config.toml
num_attention_heads = 8
num_key_value_heads = 8
intermediate_size = 1024
qk_norm = false
init = "normal"
init_std_qkv = 0.0234
lr_mult_qkv = 0.4
decay_fraction = 0.901
Each number is 128 + 32 x the weight over the matrix's rms, rounded and kept within 0 to 255. Layers, rows and columns count from 0. Numbers have three digits each.

# layer 9 MLP down, 256x1024, rms 0.0845, rows 0-108, columns 512-639
160094165102121127127158153080141101110167107187158078135124165108103111085114130120107038139118167125066079050155157091164123134101130185138151148180172154141126104100150141123083096082141166157129126141138146106136116136077104181113128154129176115144124090069119130133129095202082112114162186170157107167154146137099180146155175077169120197116111115139076123158134109126134164130144
164154176088132148134118132189170127086207180163091117115157179089128136167166133185135144165084118130128166122146098125146082199133169091032090109134092109110152131131175075164160156165138125155200124158120131096080166144138092147094117150139151070116175167099142206128093168202186241127137144127118124156104138112083134119138105140089149172112201084111183147129131140151149090163159
146097084121137114086160145163162072087122094106146175124170108117155097145111064102137107055093113159137108168123104121138087094117187122167111138124093103133164135102120112130100094133109102126112116153162129113149126117109090127177147092106138132131137113103111121196118072127140140105135121111086049132093098124113123170105131183107100093237122096095141119124124103128163071165129
175108152144082178100118123132129149059131077078090157110110168121163148125089140144099130135155123188171119160140113137111085084084099150160111164142157105110156169104138121249163087146130114108141091055082125127149135071123103146129108098134104113129116127172087116156131155040153071129137152132100081150107143151206153123192147126135150164076190141152109114102113163161196083094123
149102160188102150133129178088110098147084126123183138124116098145160081150137114089104155127072138127156193089090131137129126168136072111158131165127093080147131120137148121093128113149101102098119184109165115194122178131118163142076093191139122146196177134155133126145116104157122074083149152126095107125121158124161140111083123136150167166084162101108159105130184112166157088116134
101114080143110115156025170116133156053057080110090148153142172154051165177153163135113174187098125166161116142147108096131160149073195132097156141106120109088128121063125131128100087096087151114150189085057135149101075130095123086038175176108133172154107136166087113133156125119195155071180142140131127095167150098169147094150134157191134111099244163060128159180091130140152121127067
137129096161098138154118130128142120156104150070165125144135097099114088142112162168112088153157165108163134085134164137116180157156105097134117145131185096157068091174103133104151129154066140174091108080136092053158137172062149128138097137104125159143165112141138146154112114146134164210137114224111133138079146132160119135145093125052104070118169151177092149215117154124155115122110
181084128130103171158200104150162136136130192109081149130114081155124098154110174136187152163157145150148114109137156157082144156172148119216146137117095084159146163178196057157102135094105170149184126086151114112110108075143131140166169113147128150104123124135115158158146091130108137105190106113108115130130118145193073163109115068141151083096147137106138155152140166123098139112196
132091122166111099172149125145078123060156106167143152141120116098194162134131092057099109124149144129127098123109128080131194179140069132162103113131096157123158119138113144148092130094110112120130090069125124125159141124159134132105091097129180133128119147124140200203148186095164126119171154135080127084131124106131161168111143087131135150117095139126140215133109119151143084201187
156132144140167093118115160135168101152103126124121162138168109166156130092134127157193115124118117116118179130142135119079104140151149147150145172155065186080154112033107127124123156096197118162169111114150121129146141141184109140101153153123096117106084132167133197110155126097178173105103088066188129135179140181174122131175141105147106054086155077093080159086131175107131129081087
198102137145097156137140136177090141156163076092148131111175118115093080081105124023087106139119145103121128121129113096217135138075176119148108121091095128122138104180111119141135146139202116167114190096119119174156085091099117052139092077163172128119067089081165160108095105116141127105152133126152126154115095129130119060164099149076116156145191088139152125101102170180176097125133
121144074105180108098123147154156197145076126131086124183133139121112100135216058127106148135159165079138090111061133220166149148197163112182138086168115139154152177115124082172192161162162077154109114148076123121101146075123119103152091110170122196125078162130151094193127202082099088115091111163073180111144083135132160129146111129118144173126130058181138152141147120110093144095144
083093096111110124109097127026113049137143136137157115182144082115181177146110093135094119102109162097100109119143138149118174149147085171118112045114109114137135124146117065147197076082139142154128122091127157076147124155117130070088126107093138073154166093168152093146150160149150174089134171091116059129132129101143169185141142120132174158117150065117105145102135105108105139143140
146075126132161127182101138114124137204154159090164157096127106149147112170177116147125120143096096154140175114121094135140112154125126145159143146171146130092132157115137122125166089126053126089134172151140101106126136121122150125118110155181162127131112094167138178142108167196102137130166104122136142144165133125092149147107132100145118087173117134186138134158131148141082110117146
101081139131134173115184133187170158107120122137103121122103147148126167188105071159130110127115094128100050087124094164134124175171102162088123120196091145099137156057092052144111100149239131142130129157093108156104096096117101135165060109069155144149127037136161093198123107142081137118094115162113159123099094144144136126129177127128113108108135221103135155084094079137090106088091
089091167192152139133097159104171072130105119131168149108141136176099126159137166113201144174121174126147155125142130081094116156181054138157142113118166120181132089077086172169152141139108191099158110120156108166122136131152130139132176207063126124089142118168146138146104070176132143110155132158084092111123146119133058182135174115140175126106238147138168103119142108139103114153160
234141141123118110116090120101096142104137092097178131136149104095122145148121087135102118076086129094142135157145159134144134127138119163076164104129149135186119143084177091095111131106085161050106152105147155101140085089144172107134096146072122218171132135158139098136102126173093110140173150140086121140176099097165126137151167083121059089099152168162175131191126142160083141126172
153126156088112147116141112142044139134118080133130111092115129103174159131129145164144120135155145126132118170098104128173059115217112139139128183148125205170152120150106135062111091147146141123085127183102127126034132125106133114116104131118179133120086117125116122123139127090118114169174089089078147148115132131107137149110136172123082063118131113156142136154173068164106155159072
140161127152132109079140183134166097114114082148081153156150094148171109180175160128103144156119158089147126101129145143105138129159148149143144162127123145081154134123147155148090143157138131102117103172160152132095142112102104094132158178138148195146144177114147123150139105133062126115144125121095083139064092156155097147124116111095176137093090087147055121114146128176124121128161
136148133133121128108082161162139170045119098149140133131090180109133083101145136190113123096129150061190096085122141203178121076113147097153131090098124184130100082136101082167111136099123139148227112167067148135091155158162098115123132101109128103160137133108167177155120105132147178123088146135164070143110201124140151121103137081151042148136121052147182116152185132092158091148093
134062137105123076137111157105062173057109089122140173086142162134063159162046137109142174079125119188153150098165197152092128103130163126079100124144081125129126158110153136160184084130147077088218052172161160117098149087112101133086074133132148176147111114170142197089103132110131181107093092123132073208159097126149126147185141095114096137105125094096117161145165049127189117128097
168083163137159140152140143101155097127173124076152088113135129117102089177159126168145137137138092140055104200107135192111178120168127111097115139182101112093148090171137068129166121137191167231107118084172134082115124181138146105173108187125118096113086164153062113180130123096113113123115143108117215128089187140174177094112106110113113108118158073142119109133136159159187129157099
139127124121111116104092125164154108161150127135141094148177101110126130134121102123104111122109139086152096115112093133099081128121116145105108079107142125089071153151121105102085106118139178074163125222114115105096084134115204072118121115120114132198103131142127155131150131134127141135153139172120112118183110137062091145106122098113096056132109090117098151089087151120129117097113
071111116162128099129090110108110121142123071087097140127105095134114147104137162104134103143076136176125093104062123115114103123081132150136145113159153140107096058143131160121102137105082160099123170058107141084120101070154132093103128131097083090161121090077056072085106098105108094090124137150118140128112113101151163127040143132124133121129160199129088138131151166132135142145105
084121162118061112181167079094105136147097130189052141167108106151172100186239159111090155157143178104075125163154113104063153134176132130110156136121096089139156116091096199127111121152134146116132135121148143141130120181189108113158158154080147124155070139126161114133135095137140154142197149141152139111120183144155143186144138141133138084129122164102086059115115168137175163197158
170177157151152128154108108143164124134051136169147174133093140128123128163066135154144169130081102125136159157121130107136196099124131115145135159133088132138110149109180137147157099133100181144135131202112168090078173155082131182158193150133104118130139126143140151118141105125142085145164157170193097155079138161144126091186133156217093118186147152133054119156152126113170146153150
069186079203120177098133127133099116165115109162127117083130084151141122123150140120101176131156120097144160082173112158220080134110143079215160096123110104142169174098114177161150135146105084099122122084093082127146111112105154138076099094069140081120130169152057129130130155122043125148116155112154091120165160143103129142107088142114119123169115089091222160086081153185118084124101
126094124118096150132079133157162120049065141157114137114169153158203118214132193153116139151152142152132127136122113113103118039158084138138100114134144152127136155160105095113138077100117108171066185112125069181106112115145122181171151148101178178134176116135131100109161133134116113165124150155113134143161143144100177208143145132158154169115151150170124097127144128152133087125175
113111138103155123132078153136107122095183136179172116183125178134138111136126113138092143158079115115095086093113101112147079144121142157115139153099116144057094130132110155159183209105106152136145092131123143113203179097108158090125134131128119114093079132150085218098198132109160110140113119121153152075144161132164132072081171077055139124115080163154080093102099055158124131138184
105141107180162125079098175146144137128147171107057037089090177161142091183136089062119120126114189150140155121160115115071170081118097150214142157091141084152120131165169062139163086148144093092174086206162181163125115109184136143113164099131101136117175075146178126113139123165080076072128154094111076149076124146167107140122147139174163144083187183147145106166093144127186151093136
092127115111156121172122132173103119152157244180163083166185211144067149166138130122089136082149098139187148066171136074161123085129141106134122144136120086166152129176183097102156112080162149148103148155158136053140125104047125124081131078169132182107173141116089152144118049178137092184193182180137071135139109086099155127127099121095155129165141109121081147099117110161102063135145
151194120038196086055127100115102124123049112116156167125101169128135106132146192043100101150105098124121123099121074064094135126060150106074138056084102169150141135092113114140142101137036239164157118109094112175082130112086080095114143167096147151150122158146172141151151112161116205100100128106155125089123148126143140150171103090153142084128160170165152134133118118089140154146119
180122099103159071169116095117096113133101127106069123197090066079104116114133107195100102177110112120103093123061108047162142060112064135187161130112124064191133092104116132111110135111163105157119103158121127051166101130084166101075117048104163150092139154168099135172068100144124158121138152137095091114104128092115117073085137130119161118117103153133141092142142130127110135166109
077161168107115125138121152110162194110102120155144120158083123163089152164129133153109070084095149079120152182153139139109115131158134122017123121129147162058122168213144192127152100131166125168147160097168122144095121092141123138164136175097103112113116138116151134113068115141112134125176130143109130105110094106183103122166124158137135134082157063152116125157157119103141116204114
139167108122140171102146136128111168128145162137063163173116122130085136146173094133145152167140086120178103086130095056088112108045124115135122117147113175137151158070117195139122122141171070068134129141149118141204182125121137134115150118196151207111055145118163173115068104120148150119099097150215104097162137123152127203144127170124145127112131153129134088082122153103084121146083
144123110100194157084097149131156132175025154103043119156068155176076095135158126131140100135143154180136136108088148042136135143158139112125128146109197127102177111169149216167093068103147197167136169095149161156127127096132098111177118097095087080167155130130115102130101161130197160164108162098108171170082100140154163135145104144157165099091120142134107180065092192074077167122188
094110155170172118186112178129167143108076142120133105095126125131156124138135062108163117168127123125061149167163156156115173188105093141123178122138126131155114157086151103163094145138100170040060187139102165113107186066166125149094096133136153106143182136145150121156153114122073122125085198168062112142134139130091167171145140126132159161108127028137194153151111149154192072116142
136075199125142170149092087105134175105133152139130121084117050120126121119136137111128156108178107162126160162087141117146106138095103104096102109151093127102120115120128145120102077115167105121103034123084107119116095133158126101146119118090139088078146082115129108132099138097139080157122143110175133133135116093153103126129090146160099068135163128064131119108141099129164137129099
156158135108151128107115107203121143103150165144172116156141127119158134140098064089098140084110164092098132111151126168126079151155127121143171143097133129127115121101139083091139169146111090168148111140152160179097095157162157109138164126150085138165151098138196118124138176117166132103114138123162159124131135118129127130115116098100144171125136069118152113164157136113080141107128
126150156146112118175119116078119142144122123126179113114117163120165132125199095140173165101149157134114177125108103087169161114128189150094130111136126156159121150057137182089151184120064079111079143099102091140092168142109172130137093091141123131150153128102071133095099144115120108112104117108150177143063058133108144126104150083159127141140117124137105174140128125102127166116084
093154105141085119108162174147102085086166134150147152108091115165179112139165163153129170163116157172079046183111123112096156139143083100220124137138180111155139125147073167185142092144142164097070123076234150158154150140152076122142146138099117166152103113110207171147067159117119100121133114141175158136106120116141172158131096193124118135177136119189117142204196126108152154170116
120127155091132144132131097126096195125214132165161104081125101137127148116111091146177140141155103122093154176158156156119117146152146169179199143131103093140158135174119160141073073135087136100102115149151157099172219149070104062083129157158144085104117085115117086101150137128080114129093100140156118102138107093087166149088186136090149096143135125131139194129129118176112122122146
129118168150084133117115099117105121139083121109141153133137134215132146088137087133105096110138101133189155144110140211126089113079195123129129166101097149149136123108099122085090145165140122091073110134174187106122125147206083123154142141100124122095127119086164122078125074083096121098116133180125113112136141093118071112125123119096140154098103083096146113158104191205123155087209
149109137090161131118115139141118094164108148185138059103100139108172093140118162115099084098122108122111140143137121114080067117093121152083098168163115171170103117079122132123192086116128156160076128151118174129141126154117109180113094153106112072109123134092129092137130102083115040112144112144102133107160097120144137163088142143139106144089209154086083129118124140109161082099138
194131187144096096142195163116167091157170103097098061198154136200138111108128104118123180093134118182189123155173125107197132116057096143116218124126114108113103166131182132153180145100181137107178129087066105082062094102160149111132131142105104086101121113165205185079150084092120164110096145121134087152153176118120155096142124132125107109160150146071058124162125116132213154137167
185173084128080123203141106164120200145125125116133070113119125070152097114090098127106147121123142085143139175087182142149174209115114140173078125169089169118130131079107137194115063098122099124139159126126173185119088108141122090106108119101130121142136148112134117140139172078116157155142132140129099126121114075098075124146149098127119121180145157077119087058151130058141140161151
110176117094146138114156079128126111166087131098094099102126162087117098204130081153189127106142142142127234086137143158109125172100139172109174139128113174082126138079147078094101141114142132105116145189117093123170105120127174108100078095122095094086121113130098139094138108124084140131138142098188114150126196139110167094143153075076139146128123164134145108109094117100084130120167
108136144047119135146136110113110143101124140163095114082141091079116135141119132137126153044123165099141097102152113195132102105086137129146134156160078066097178058212064178079144154110169120116136103173110107080107167154194142104136119133105164167074139141152056128117134121082137119118099085122118121128138030134144091067099118115124125099104152138090177081096131116076094143126140
173093060135109140135162108073124087160143153145151168145196119119110149090141135118133128145139151120173085167112085115119090129092155103142110125097142062181140077136172105077064146120137181184162080108133112136129103077101115131165115158131158079061079184138147122118100115108078090139163113128123108087105132154108174086127160148137136159146133146148111159163121128148105146141172
139062105154128122096147097111150092107111144092121117118152093076121130082049108060153096083149120138113111096136156083124157084109084167102101107138199065037107147115124168200117106132073162160165118156159100164165104140189147101172155134113103146095136137105157119177082101152117097126149163147139190123080086103132182183073157109117096135111071107134146189128104125111105159175133
176136150106141165075090184126112135087103104123160088148130103145112084108158166114174132155161131121123150148144107087165105112123136157111084106159169186132133092075126156081095128171005174087104142097081127109128129146167145134119174138100160178184156112183146159210124113132106110130174113114141080109091123176123119134116132165145165121171117154160141171163158103112121159098146
163088110102101106108073147091160096111149158091079102161154110119044099076114115118123056071084116110203107081140166125125122119117093138183120100109134102122108139113130103121056055138155068124140108139116140072182122135107079147061109109119147081169166149125104109093134058147113128108148106151151058109138141133103090045127127136129134146126181033066151179147122147112187103137206
146091098114158111186157123148108167120070073074141148173159132128180130159173149088141091081109102085112120119140129127152125045144151099067153088085106157171074094125120091118197135097094149165172113112111120116103140137072065122120082126127167147112131176196136140096121103115160174085115153117137136148134085101112156118183098139107112168085118051124176077165120153105201102089152
138086108114108163159150136179110125170206110142111153151179110126129097123078164115150199086126119133080107103165149186173090149111144159179146152104134137106125117161104111134134157137122135125140104117185111148131111156063113149186116122118095147138139130154092036193136176144135131127142162073105147096151128101150136133108180097160110138084127199139158126140100159177127101134109
144156111114143129122057155178054062097118099135084164146134060115157123157074144146214119160138140081140108137134156156105134134108140107182127151175158123085131165184115089107132137139132104099161152166194203139159168103124140136146157059131112111125161182076135192160131092091061158121126147103096127151115061110146094093138139118116133162100146181196143211116138150109072142180162
111151140080174129139057137039094104169147142088174147069122182170056172111106127113083165073131112107144096166136166166138178099156177136133166138131180161107139148087143089080067149103178137067135131113088150076074118089209142128164145129137086171148092114132112137085122149163147157149158174074146079091135139169119117119131130122122157168219129096127095153123073102154181123134139
132092187165110114203128124183153135203133105144181177158135146196181090135146106123130147162094146112130158166084148131094141130127176104108116108096132137117109149167116148205129186096148079101131142062150119124098147151095169154128161109103126123125190185148124124134163160125183149169108082109130132181114200107189117122195107078060132142145129119136111140122164119165106123159113
089108116064145127171185209122123107164090138113131063090118152186157120150131186070155174090149115155128138122135093095142154142072139110116133164175120194079113146115131122123078052115154081088159093148118134092093170129161190087120102102068128110093105135122122132088104117119104120110111098120122178118146170102155144140148122103124082099080103157096133135082133131109153118090163
085193101158143073122141152068098110094121142135091076122104151056096119173101150112147139134135136126099104042181176112089146130029063104101173123153155173121145094050090113098127145068191151115070108117131101083126137064110132150074141079085103123147127129090137106143146118184134202078145102092050112105133103157118114204154140124143181122143144177107172143124131079155108092170122
121079153108137090125131131162182150121156157134156105175154148144105125121142149093128124127099122114166139137155128091087144120142113125101125111113095148126112147144120140138086075173159104108102134103095123133059131157134117119154098101095121128121136167145198107092096119114090142145124108144072163117072078122090105121126153161101131160111100087086110142178111097141145150107128
128165201168100086158143139098154148128096171183162127167143129130124150095231117089111102093086168134128121120119165153068142144164174141124119127105093077144161126183107122165114187130133138104109049124132176187174103102133161119101123155174195147145125143112130165114179141089147149148096093121159078100123129082130069132117153126113145118149139105137105118100193114100158182084163
147115122145132124092160131156132103145131136142188134130164118128123161089171161127099136174161118155109145153135120127149087161114132130150130113125187210141116144110179126150121132190151181131199163133135140204161130122139128097119104165111125079149087122177195146133177091146129089149121071126126117142166175119129084092183145177137143230116117215149165159068157120068135168164129
166069136081132105131110172148172092073122132159120123047096093109137160105085144106174083125131130112076170121138150150122127123103174105176109122120079146228147075054097119141092096110169112076088086160132113142118130151105156112163167084160090119137186088084140104110075117087159097130100083051124130098117109141140112088091073078168084145103135105118193093097089077093121122181053
184088137149181108034100117136056135110165088174128142094135113124114122092078143140135100182099125149146145078120131143233096109056163124230141129159103157129115111126121156130083130118112160207134122147195131089111124191146106108165150088149123155092188117093135162121133140126047072152224104153116138108118099100103157124098162097120103109084134155125164150108186180131068134111090
083205102132142122142110068140100137132100156101108125176094142162174143133153093163125143118097171093107110134094130099129129124151146136131135130133169153145094145092095110132184120120129163118165167183148148092127172207138105173146134142143108101108100125137166150103148139156140108165133118205105127128119131128086136165110115166146106124140102147150148094143109108138146185105160
127109070152146114151139186158156175140075125157145160101187129098135135133141111116174176108141130146166128102110147120218113114143206118079125150158097105153115112136176119087171151126122161135097133103194066110108197138093135165077102150157158154132121129159148145192155180148143163139119140148101119134103057137116199120093167164140117127174083122130151146138099120102137172144132
146151141156109142128108102103117110174121139185117109152104164152117137105165137109079114129156130134134122133096087112199122103122138103162117117091088108093095138113135198135116149179158145140144147123111127172144125107152117125108119134138144173122165107126145103157110092104104139086138131123110110125144104143120153174093140163151101169142113186128122147196177220122112091139100
134110127146159119075105132149115157172154114156152129060103140124079098108157129153122119144107113142182107140109104107098131126169134124135109120156076166136117150153116114106142108131128106164135111138154123089153121106166079149140139156098128141103083132161178201140132118149090172107228087163112143123102172138149143103140116135128094142167177194105123145172112139111111130142062
123172135121104122150162164114140147198100188128125188125053111133118135104098108134161144159107103059112122155153139092094132120095160128207184105100144093175121140125136093120099089123133116177137091130055075048128146135098120190069116119108127142143131073098095113119156099121161125118128147132201121135090066154102107080110120123152123152104130200139118139166115097136165207150135
129133095212119118079178164054155068118121178100151136092080079102175114136136111166125134125110128121111112114154083112081151155093096166093088143171103169120152096108102149151109120114113183121093111132085185091140113178099149144104133088073124103126095092122101108081091114122130102115110125181127087147129133124111050161097152101118147089157132125120098108147111112118193145139114
073112073180121103126164069118054152169154088179082105174151115095061102146124163105079061155149142120079090104158140087114113103170157154113138136149101108141114135162084158147173159147112141154161129084131090129117117095099108118117107150147118165165094115110115146131043085145097066107137120125074116094143125109115098197155175124089117148121075157107120142146116150118155143110111
144145141139122139098079142159046143128126106091076116137089144117083124130170186085136096098077129113081140076123132133084117148198149158181121172079094166076125109077177160130157185140143131170143106128180121169145160156068104122079119140111189174140117161078168148112166096117138108138112137122164110086085119136168099159138140131115085123127097114101146095082134113102079130165096
119033124168150149105117101135042141124104175122152150126105130141136140121112144115104131103139159151105193118119122142128143184152119114109071089084135111149096108150121131099114112110124066112031133098137147146121103121124113147162121111114090181084188102085135099097110070147131104104069072165139109105159098143163186095074091129091105101103157101092192139097121145120108079128125
052096149144131106201130120085097097084175086132103119176143110168077133089118146156149237128154152197089052176048140160199141070138089133137080117162122099124131110121141143068123131129105145154088128136131149145092161129186233093135158148148168167117104185137079141191125085132146164142132157145093144165076153120166143122113139162121143093120118180101102160143131154100133112119112
159059167106104137079139126108053095114127063161161111145107095108106095155076176132125148103137128105146112085145088143142150203172114194081171087120157123088154142139098111126160109118108084164080136125153115119137108164144105158167145122124086059199167064129125083147152161106194217111149112093092140070159149152146134166133165145138153106160109166110154118146122152137106128085129
107080125144114071181089133125083127067063137138085180161136144166165150148082166195115108150112145121091104155133154070080181132120116102140103111106137089138125159128107112104133144102108124065156104116166125110137159095068155134144116142082089135099185055131198158120201205167088129116143124170106093141197117104083122190117108108129145080188133070151237124087139147096125158129133
143116102135138103097080094124114115100141075216148143118175107102133190047126140158095207109119138174081137072150143111103119106171082124051167167119118083162080137091121136093115154119137137132116054079125143096097170147155185133133090128172152125113159143175131201096125127086108080154080155121186112105122070133136064101184114145135101101119142207079159169133090166109114087137154
113147172154114071132148116087077061168192093156108093133127141153068167116193115120143111107116098103171202145165192102079105119065150130116101102103115104129166115066157091129144106157125105186128135108143098141161108114122155082132153142168099102122125146115140099151162117103233132124082111107141157168158091088197092124104130080151092096140118129089179170060120169137152164097120
111174135131117126113099155195136140099097118133108104127138151137141185128096077179113077136103133203114086189085101101084112103088122125142149121154118091190094166190119128064091154098114116114133105181113147122129100165090169132163125124132098136084155081061160139110096048134142133101175200120144133144112120124080105124168145183131068162085142152083166133136143050119168141178156
170131168093067111098165122079140157090187157146188104131122057113123109131104144168120162154101084116122104062148128126129118109168150113062116124196156179141158137104130100144152061164136181136153128137137172104143092123079060160137114139113169112099136153128098112120168108110149106134095122164172141164115114102129105125088101146159172160108110109140144083147141163110127114067140
070138146150094142133120097191120158162154131077070130145177090085168123133131130079177114082172090112126142159125136100067172140033146116080088099162132113117130157164098149131139164178122172123140140139127144138158211162155150129103101154095091123153085177185145161125136069188037133093161183128145114105107104107096094097118121101131123152130151187171107111137092091111096119142103
143090183164158140103148091185172170095153122134186131106125141176103105126089162146120136120144129199178147146130125151107084166128116173082132119156136168125140157108083141168091153145119062169134120153111119096053119148065162078154109156114130060126120146171170118189153161092138158099145133154149153101093160152133163124143173145122171127124137147124157120183088125114126145097160
159163077151158127182095132122101137095116150141141101132091126159155200126063066143102090142178116111114080121074100125164099079163093135082131141127111128105125134115136072167122146123158150150174140220114122116188118102150199114124120119147142099159092207092133057104114094095115169083127099096174151119097138152150140100117116131077154110114063162158062111084166155171124162132110
111147110168137109178180136096137113077129140159069192100112139105107045131146097139182150133072143166092160108152159103128116090185106116113096099092056140092129136154115147155059081097102157086142066130095096149078134122121092106098140170128128182067119053178163122079160107091064135123173094143151100189155103129118108061099097184095152109132088070105100083168083126168167104137194
053120091126138101152171118132114119173199105187122123153151176073131170092141063161140187100113162163095101214126153122126157098104186139141185089157141133066140165181124120060169235129152104142097125120151128119176083164204152165128120188102123184097094181156087116169111089125130114127162093199124149165138030119142061173166116111120115147149143104132146069140104128125085182145115
157200117152101098073132145093177140148095132198157164155170092121151119101143090166152098138158155097181128159144121173114124136103127120128121110103131132148142127180092193187169098137109145104086122123090133085112103203115094100140112150102168194134158146146163024165164172133093147096126163161103088128050122133067199095145144137167126148138161145112172088162141120209078076074083
136103154105145141129107169108097124120176112084172135132127108123109107089204191161188106143081138109088162161161140154149161108123146154120125105131088072105149090138127167139077109194132140125102094121111090183102110176150113158157099149099118109130147082143074141174119119140071130141194057093110139136128199120143135062069096123102151160128084077181142129105115136129133147159143
146137119161070098108112104150123111138136084107151090177136091154143078109048117149142120176110110189209166165129165110154087126140109125123191133172111145128115125167140073086125158151122132124079096194132161144151144112105084113095099149127177164118104193106123145068155182108091086098174127071163149099156115154152163090097124156085156114182167105150111145148139174092119094116111
133201105140128143164159096128209163162138152128214106119117157159135154153110121117097079101165137077089097151122110126155158152151152139131115137138161117095135155072142112101143156160146132119128116160135126176156089129202128124102025118152111130110130113152165109164112107137080068128093160117125131129074201172101219120152147069123142088137120049111144152144133128096136165089088
157130124087164109173130179151146152078160165112118135148134131158179067139192143110089120126136165099180131144171103097073115167107087125083128096117112116116130096116099119168165122097171163141096181102104179117065119102114191153114107114103182153128135146179152147104089160141170102173184136177061085143075143095188129107118152112114121177157172057132085112098157133135093070126167
120037109095068098093144133142210167091112128167139141116085162143171116136150130075106168141090154067106147126127106083122147124099100116071126128133139151161112155082131111159184175092079074080125119087052105089139135128094110129145144114120145099099096152201142171133106139092152181131175152161104077166104053107121131121153142141097169096117115152160090152144123100108171103100188
128150133137092115160095118161108126134194157114102069120126049141097142070123112078111098151098105097142088079065134155132104145154074109197099168144095093121133109161107144093114135081097076114169076121112118152136094109162082075164122096079124121122176133077137106105119065083105137111106192151183096110037110124170130097075112101135145112129119121137096152119092102162135141108140
112140159077128120098153072096113105185175180118160157091149144132120171129147132155171134156121112107143074163127127122136143153137097177146121080167093179170134119114162151104096139178134155124140083138170128127084127169104162107115129196049122155118161090170119104116159135209132109189188135180094149115129107146088119146138187123117118115178101127151122135172152106119080142118116
136153178163158117142091113139092116175113137143101125125091172162104122134090176083107090136145131139146143198075118126144138083205129165158123110144139114165150092110206118150108060144179123147064129037138137161127166200144109109103145148110088120140149147130091156049103122130078086124151102156151136162119114106199135079119187087153109118141137127135165090090154165155144139061122
113145158115195067152125246118143101089123128145121193062125077162150144161168146088143109114070100147116124156108107085132124075086078000148070101064116116210053062147147113171147176174165114075172045109177166135112141099154134107104131090147142129104138192128178155164122160164173136068098093122047126102087132000151148126115031169081086171179095190086163170112130129166180072085092
162084165123139131170152108149191138167099188110144131120131126100161176064170136122081126156074136101151176085127151136125139119163153134131149109141115135062146104134169147111091198130147128140172183179142139100168080206173138113178185079207141130203084096200118092132195156108133166162105085132141097149189149133130101070104172123097115189110109149202141098137156120109045135196119
126117173058121077137081121080142142144148156121071152127123127095130125110174103118126111124128133125097084126168111142141088098139128096123125118088125095088132090141141118112125103149096104132189059075150087122064199089174137158161136141143146188093101103088159182139184113123237181125130125146140113105141163161118102102105119150110103188103170141127163070189124152138146140135136
115117137101108131098117139154177175150119120134078086164121149106147127105170102129165136113107109144100122077124142159117112087085085146122104122154135115132138176156117144049097149159139110162124172176221118098138155179142124088125157183186122094133117058133125128138133155141158064130144105144160154115140109114130076109137166146096125056149102099123120120105106100155110143144176
093075159127094115121081157125113118119131102185134076125097114117084123130101117141189079151147100129082117131118179139117192130134124128110124104136091178173125137131128135173134082146193070200106152069123137140186135118177133178042179161107160067136134150112148082146042164128086179111123149172103113139111175118097159110154112134112113171088133112174137151110135158117106096145108
185139051147136144115096192117088192122036112083113137125129188158144104128102178133092147146098089153108150146144080143069143169089137139145169129158158133079156161179143164127135068121139130160154124151078167135126111104142119140113095163126104163133151098142172158125120078178145148150146107138132102135167094120136143155122153074155129157072101081134102123163135108125135141084117
083128081072119129096143172127142133151098151166168176134179159096160145174142078121108089120154148176165166170125110058109107071118166075065108120118181117131176123171166116133150162111149167126034153188170143146121126158069178154144117125151119093162175129119114142125139150147136073244169129183138119151141121119117102092098072102114142158153195113100156116119115093130097142185136
150100099092106160096142169107112177163172110121155108149128132103065107125163115095107097172127169101110081135097138154109099150139124158150136146110124169120140143172195134133097114123107153135138135045110150058155154128114141111130147123125135168187180142131160131143105107130060155143128161147107141129098185127081111101064114133145139162111060057127100113126125148125160135149157
177130101147150080183130164173099125108105141157187144154132127152106135128100152123220144176106161126129115090168104093111122124230070106145083138172129124163194130125171055146175155129119194127146123145190145145141142141117132136096146160096130143135189136145150197119146113128173090131123114100158194098164124140122221148143080159123120097142174208133125094094103103109082162114207
141150087117135134098134178207139109108167119088197170104121161108130131111094117182133120128124090168089120119126105168113167138095085156097146143123089146096112117107163142052121140131079176187150107102112076135171128204155120115149159150156139117048125147160129171121057150076127075164135155130104158176163088165091127140093172088137156130128149094121146080117102169077110150161170
105114163076126154122122146136106171177113118112100156103090146162181133126093171161125091166129133151156131136125132110185170095157117140128163114147160141133155115135072159160174058075077149172099126079098166108096138148152161155063143154096123100147158150169151153106120124104205096105177146093162130137144129105206106073119111157151098157167202133144174184120118164065181130137127
132168124143147122140110091120139142172138133090129105131115120117151151172135112126130101115107139179230124179110193107167160083103148102145106115162106138071116119156194138165127155216130132115110134060101124135091168129148095161161131165112061158159091086107134115142163152090100089128128089148103114149143155146136112154113093114119119141132108125103154130184118099159073111127108
122112143156169137148132086088183116115074150132162141115212150166081161100159113167102146125119119106135145117124143155128071138145125159143154124127119095160129108155134145126132103102162175191126111179187093145153119157123152104117169149091122097139151092096144097100151134106107138117145070154105113099107113137071154130141180150112105084128106072147115123210128197127119128187141
194087124141165126130152090111128140035148165105141091073124109145134109135135088120150136125155130166118078222113123184128096083153134141200142102133121081120102149147182134090102078136209104095177127114144134166127126095196188150118109126150107163143090122116130070102083124055119126077112146145108168134222081134124107156057138142187154051136154060097094103167123154115106147166110
034097124197061117120123209074153154126047107174085106159116111162133192100158156134090052128134118146134104037144124150154172178074124056127161110088138123112151134123120151176186102137108118150112154139106073118153124075118127102114132090152110150079149159129142120146111153085134141105137097110129111174122119047119070144136084189100179132092115104077080157057136090146177127161103